From a checkpoint of a small transformer trained on Wikipedia.
Size: 21 layers, width 96, 3 heads of 32, MLP 384 GELU, 3.16M parameters.
Architecture: LayerNorm before each block, learned positions, no biases in attention or MLP, tied embeddings.
Each number is 128 + 32 x the weight over the matrix's rms, rounded and kept within 0 to 255. Layers, rows and columns count from 0. Numbers have three digits each.

# layer 16 MLP down (transposed), 384x96, rms 0.169, rows 193-258, columns 0-47
155142096141115160088117146140112089186156124128138128109145099145137143148124170123117145084138129065122100152174115099112201096110121129150146
093096143160065064092121125179176153163081066170160140142137116182142084117183161123136171138096140146113140090144126151141100035122127170138120
099124117118129163149160118103111110109148176112152139136151074146056122145119084124154159141065133122103198079131142103115152162126139147159074
084129167156115127107136159124085130107087137169125085144148172104130128033167155152073111110120121112178159103146127114082138172175067104186179
133112124149105171082097110152117124116107113143069124135169123117168166099085146119097130143080111165220110126055164114180160139151103133113105
145110084087208115147125143147118089186156135142108098163141102132114177125133155159139121077139109094166110076111170152139162147039126120134143
176084108105095120100135103117098111172159160125100153156152167102082164163116132112084143108104153132103111138146137106154162116120130104116142
104188107164140106107147129149169109198082110097119070126110189131129166087104165151132087121101133088166072145143155175199196149130115107116143
157190087163110115177115096127113124138160175177222175102151107049164153144130176131107148160111111101107153163080123074113076041142118132115094
150124154161102137155127102147153110078155135151158162071093158118122140142081171113157149135124131159067078154164120106105105152147105137092110
132155154094169054168141099125152147142175140144099114142134150101134127115120128128113137112112114103177115139129155151114148129091084171147140
117112094139104117127149071139117129166140173114202130129076118150125119102080155063124106129100071083199151108127129102130157116125154135159156
126177155131163150136113080101117093165141139118133120102142113142116137152090137125186108167126123147106092183158138137129134106109150185081068
097121176118177123100119109126132167130112134156163132134105128114131132118081134125076074105145147084114170116172212106083106188160102124136088
116155169112036152153091137154124095125128102110141177138148089161130111126120107143132074107122124099132113139148099067155149046129124095131108
154127101127132146113148093116118088066138102138174086116146173124103119154116117151101162090076077144168122102130136136094152136148155076087135
099062101056093119159132164151189136131095109102095104156156129145161151122134134109103134120122110123157130117143132097076170121129143070137145
115095127141067084108099153091147163094121153107152180088124115179176061147138150114157138105162107063155159104111171159163113150092129140127138
192159079087174161121133152103111159126090112169107047119156100099090172142081152162141149156104150100079190192152162141130126176165117133120164
133138097146116063136101111112105147174161137194134105126139115104175170118100116107203144143107171155106149143126141176152140114100089163116114
090153123124129112137166111123121180173098178093053171089110155131137117082117155080209114178124148099106154142080118114148113127112110107192145
132184127128115158124122121142126148182092105142089167105119098178113200116106136127113110114116205118145088136146158177143221071119133153107097
084136130148127126120100165131123136140092099144186145160152134121205163124125169076135154120141120112143156171169141115106134099129124119093090
121133067162109106178131113145150078214129139091146143084157096181102159086087141121239167147065120110138119153146127188087151117088108095104103
132115133135186152072122116124109099128090109115094036097102089122116157189130170151183122112118111115173102179134149085093136143130168129057141
155108128132108156147108031159076134094186107146199172147161135132116090069172151062177079144071097125162179149158103126137127047163106126114082
113175137114113103153133089115098114120149112130066146126183131147145125161152120069127096169159192160147101159115114103131161133136123127101148
201118086120049159159117102189111147068147116197129115130193111053198109168153106167075143074167110127106177185146095102140136115141138083109150
123217150138118109107089157089174107109044153096135108140113134097196173123156121160147091106101147097073185152050125111106116129123063159156122
144114075145106145142076122137095136141100089146083180073124108154126118149118091106151098129118097109133121200130115154147103062160152146143103
144062071180135160052104106192124171149109180196134143138130107119143178178046132071155146120144103090174087107123106162085121136162109127128061
113114138151170109118123208136135177124095095140102113137149155108097152161129071123146114115114113130131119076123142092119072144173105101146129
073182124106114144153172082128139093150137130118078149160145116119130115140108112113153155087133159124154143156188147136135113078110079159135162
119140152113137140117135103127130136083146157145166124124093172117116128124136167193131121131079139113149135099104136099164136140137134121122133
087123107110085119123123101138107120170170133102083164114183111167164107161124175155145139121176071096155137141158097093128156119126097111105170
065119127136098070203113126155146186143125136190040149139127129145153089180121125149114134172195141108125067155141133183116197164140132114104188
155098059081085165142136109139184162133182143102104096100152083138113190190186126113054184126028135167067174159103097128121116163148125097126149
082124116183096133085127099103107200120132108128094102154213089061129160081073143077062165182130083098079158091072161160080120131131053218094131
125122113165169081107162146108113140137117094126142120088107158087171089120166092158174106129133104132123146063168090118135062156126138122149132
128134101122146141156084116099139113097149143139085069094073141097169132145122134146125154099111151131110100153102130085132095146161140122088147
107139124129128166105087166086071152133122135096170135183150152127172151191142224127179144187100164116128173111118134071141162137148160161121094
142107092129127135128126147123116123161166181148151140116139121095155163141132085166094072129097126186176140140135139109137094079123145098112089
101128091080122086149075079093106084114152137111216090153087135182128103129109199136159101145199142110099082116193137088118111140058141185112130
144121127114123071118111122121078123100156162120135138109146113139158152108114060117099163118189181122143086136144126112146149093170096161175130
147081096124149140111163124095069156158141101169162086114112163150124132105118152110129075092120162206136183094153143189164083121148138107143116
090119151159130104151121083132102107140098133159130112102099135194160124152158140162163093104159145105129142144086154093159146110130095116106113
133125144091159083149174054163130114126172142124165121123126131087108069171095074111196150099069087112084150120154147186187110094118105129072109
083130117150170141154189122141072168119126131092111229143151093111195126110120197125159105188096083144117125155129146113125128089165128140129089
158114131131090142130070102171117124130146125104119100121141085090165128124144124106095084160118133144163110149192128146162117140187116110071107
092134117155118143150142158127110076169133109167106093127141108149143164130059133151146142108175142172140121148151164137115143121163119167100107
163156099093139144124154139118162125137086155105101102163113152150130149173133127123145093131100148120088098138104119187103172199127116150125122
099146129117094107080139132132084151078082157110125135149114167143190104090068144140158081156128174092121168198142134166147145105151171106120085
109128186127156144090208142145169069095074155109099104143145163107123110131186144097066097089141095082176124168160081109144139135123102166133181
156125156093106176108160101138173117155155094110113092160080122099127087088110149134153124136123140119144114148133136147159115121110174147049122
134140107123166110114163115089194114195127195152206106109116139125161117118154112147052068129162163090106139138167139144116166074158120107074161
097136058120103154098169139108137166137102094112130144150140127127141118116120147129126102147081159202060109184133122177166147154117086077134106
125120155106121103127138087165189180094086116126105114158169119132135111095183098138168067183099102162129148144137091124148104116139073141122060
125146105145154141159077096109139111130147095139117100101141124105149167173119174126160148167188103087120091097182176107056167128106205132085123
167098096201135179114126135091116121177134089123145099103149150122148152154174116124085108128183113161143132117155148106161117135134063127124104
101145143143072124117102086126134147069160120134127176096074148154127150185110145163196100171153156153153084123097145134127119104151123164146118
129160090170143164050052141133109105050178078138171143127134113085164135141197121192144059067134094101137206144097065039199081112174184100123157
153120112104137184191113130148184137096177154090171112164124141098118130189100142141053142118043117106101139128101128109139147087097093095107099
110096090113170128125152061140134138184134111134111136117117138134204114087099175166084138070121175130159182123161079130124073000106123137157161
099094145103154088144103146075097133153095075176054152119156159133080125184125096123112119147174163162115151150160141146199114154125122054119118
120108108080184150112177102055153142119115143078138060117125076152147133126127136163119108111118130169136121131110152097150080162125126130169114
122072052113124125139114148112130115146159121094093117118118109148124121163099159132139181188066092108150148126169114144125178135156130132142091
# layer 16 MLP up, 384x96, rms 0.154, rows 194-259, columns 0-47
124109071153217143207116146096081137079124103101110135183189172152154122071069139144104170122178156113085072110154069084178178143132095142095149
125139161153164116139168131164105129160083100094136122104146135152161086187127114112160172126095128175129072116134133115063139137185081091130091
140143137185129089097116128095153147121114179120089092124106139153136094117126078134191154166095101118116120111114117116152089206115153161112087
127128129135138106139111162080143140139188103175158194110169156106109109086059106133117129103149094145151091124096099135104138129155117127117156
084104188127226096144104129143183167142105127090161068122137104158074157104146121154157201101127146110059163160106109142141162088093100134120160
166083114165112147163112110124139072128100111174120107051203112111127080090134137166172082122157158145103108127132169140103170151156148112103150
149089116120143124129112165096183076098086027109123177166147137102176139137150123134150112097148109176121151120055134140137162128094137103132150
149132163118136155168093128113201125097174133119135092211126139079088120114156091121089145150109104117143127136127070070147123117120063122119143
141125095162124050161137141145079159104095119114125173117146094145110078146064159087064127154165181115163118102082070145172109179082122136097140
112093168173129148122093122104145126118147118070152113154155132139126116129132154146137090083091125138126169135093091153140098157082148191099136
092082096148131138137113158092163150093133146106087132159169105166207115073169090154157133104130142127172158087131081110172105110163108096096078
139080048153113147102105157141171119137109142114144188128069149099127122148119120106078144102114144162118093083111102113181092131130104104134128
102109133141087132163121159047171135138163127110091109140142087170116157226170132099130093108143082116116135131154122109096142111120073122095114
154081145143149144107133162119140117154122150130118155122103160126124115096124187176089141139134132155125170106067200166097125085105123192122091
124150123131109095149148072119125132152113139108149131098136130151120141058162108131136067149155177111128101182135128136130071143108146131142137
121192156118116168137116095082151108110177102117119153120133123171088175122110047175109127070134190159119100140182124107128145155098101102063100
072102101123119170110125115142124126132142120113056160142119123135094128110126180102120149118172128155120176118184131096170111113054151090131117
167138148156153118126144172168124146083121075171046184140149147163141108111096146111125133151155149143098072119139061049066164102111118128122151
200089162104124167112172153175122141126077118139108147151081085083127066105093106167104111111137145155191108107111170139112100178146118112155093
098063200136162104153156138116114114143119061129198109154093119104150139228120097123070150114089176121159137138154040146145154126127164128116187
107128138146135118115169175111116086116163070141135121131130173168118112161112111132082102106150128171114110137125159088114118114092185138094088
197144114140134118105100151135129113152112129156105081128140149157088148165174068141151119070138066132108153159140125121072139125122134087143156
132148149108116185153133156126106130101072105174058134116123165096135126169145065108033100149129110162156161124132111095158110135138176161157165
107138114143125156182147135131124156130130121156161162097178105119102119101166088097084154151126142170154134064117150178106093111119119098156129
149098155121160096081104143102180153138097124184085109142107124135093195227081120146112168157140112136124134115084106104129162129132141104221162
081172126141108149108168185148219116087134132134077105143114137123180096089167162219143122185132105135107194070089106158115110153108109123085072
073182132102128102131191138125168139118079110147089164176155128096142076148140086134139130181156143164105142128149158081072099140038137109152084
080143127074071131056130144044114144153072113094084138191117109167163147083161089094142151116138122140132135054148126088123125131126099107092132
109169144125101111153134165142082094105105124144137129107128119174169086161107137167129108138120106130114138128115097111169154131110142130112161
117180124132098210176110164158093119084171157129145160182090086117140090139147145167099141201057141075140092142115104047167117174127101153076092
130100119169172146186154176134101082125111128150070142082142090078154079104139191143125142163185128115127179137128113150134136160185100126109116
090112141131127135113142147156134112144130155120150135143140100118147083127132151174104115151128193118144133138110066141155116177081084116118110
128169101102079102132120174101159102122153097102124116123145157161113135172103149096115132135137144114142125164158085120126123076093116133094147
141092160121131137125168105098098118129127216158147115092140140111083128042139156066083138152112169186127083118120118184152113133123105166121090
175091118115121155096119136112107097136105137128184113147146103094091100110114093158119111081042134189082153133086157129142089100094134143143113
136132196190157119139115156141105098115078131158093121114128149104111127109095127137180097124206124129137118071137178113125130088114151154146145
096092087149046103135130144090066091103093155163121106176195146089096155101132108061058153180215197166069182166155103089139139123138078138056176
136158131169119155100165095094128130124074170087052176196186077105109122167127157135116112145121164143164088070109097167081105157137095127145100
159141139152086120150108132132149117202128135103145150152170146108066112106193119124098120113138110157152136110167106156206126123112153133085123
124099159126087155201135129091114178115114146060113116173139150128084174169161162055167121098156133168193127142140103118100093162117165176117170
157105098090148135143115143082156167186106139066145180157140137097087110096112128111068166135159140110099035156188101103095148082091119103122128
143130176146102147169075076129094196110100133124151140108150128117161135113123080147137161091169146223077169066088097064204122165109086130121156
116070190143118171141172175088156142152134149147115105124147106099160131113102191165112105109075131155149089135137146109143142134142122172088099
098100136118101102126165130113182112124088096101075131118087136107110107139123076157151139153041145122130088139196137120136160100130161109102153
108117142124127091092144115122153153104155119191109161128104089140077151108079166180101161141072097112118100165102121094132143120114062189157112
175109070160067112140138103104148186109085070108100123136118144102073162093167094108130120127159153129130089098165188121160171132130130099149110
132159141169092120106152097085196132127105112073141128161070130099126185131173155136165141103074240104105138097118098142135143170170170126077199
062185186177080078101188160113198104137092168112162169129092091106143134127126145099179125125147174143063071092113150125156076122081103096124117
103103134179132103093169177110186105127139150105117145140097123093102221148143105144154126132160132193150074121111110132111153133141093179073128
099105124154139119138119098147090103108143091109083138124170063102064098090125138126091168106161178196152122109142142093140102105138155107107088
133100140144133145175135153153139156119123133116184161173137136174106121152130177114148129125137161149160130159132086098108107141167127166079175
152127088138096162149165105095117166167106090142152127115104133115111132111109091152214151211104113150112032096119133086155075135110117130112120
103110177141079088101057105117122172134147112125176145157105088121118118124145086120113107170109136105117165141128119087105153216098079162182118
129160187147100151158127097124136113153086140141132164151187076069075138128146140068188154083082162114123088093077094060175128121069060155115028
101124139124107066143151108103046140113127189162118146089103082150064136092151155119157147150136141110150138119089130123102077113128161169100145
197162122120143147187103113129074086110123150064167145132083083217124157144131186138126150200139132196142088091143110091115129113141131119106153
134135115102127129164138114076127174163146137153101122125102176134114147103112108160073139166139168132082125062119092109116156122094133081144140
043141167114138119131091115144131160069122158083096121173142110123068167114197120128102131072144150130105124086156079150098150128116113147097080
108150102158116155156109140141038134136159143109155125133166099130145058163143125082096128092160142151154133113152140095154127130119136083085085
201102117163067134102174134175162085105109123138153152062186154155145095141138099100153082164182049167170145113074086126175128164046150138162163
161191134155083104128095081048182092085130144119077198163108115109092108098209162121119151172103102127090105147117140130134117156128133113065131
119104132124109101196105140091154170139147161121067123174160132110115105090133109200140148148138113169104134103069133087127156031086139143073173
124105097129114089100167135105120108096128137144130166105095159108104166150086116125163140161099105089122136065140117118103111097127144113106149
153121167177094101104082161143107085102124090130145137136143168195116151164108090104094168129114086108110145085122109127070183152081094181134179
116161167154147139138124144157168119158121100123067109163083146094104114089112111086130145055157141160098093091151152101139140132142173134129165
101135150158120142129129124130074097093111165123171068111085103143127113162135119073045107166115108133111141098093137108116153105135123136183110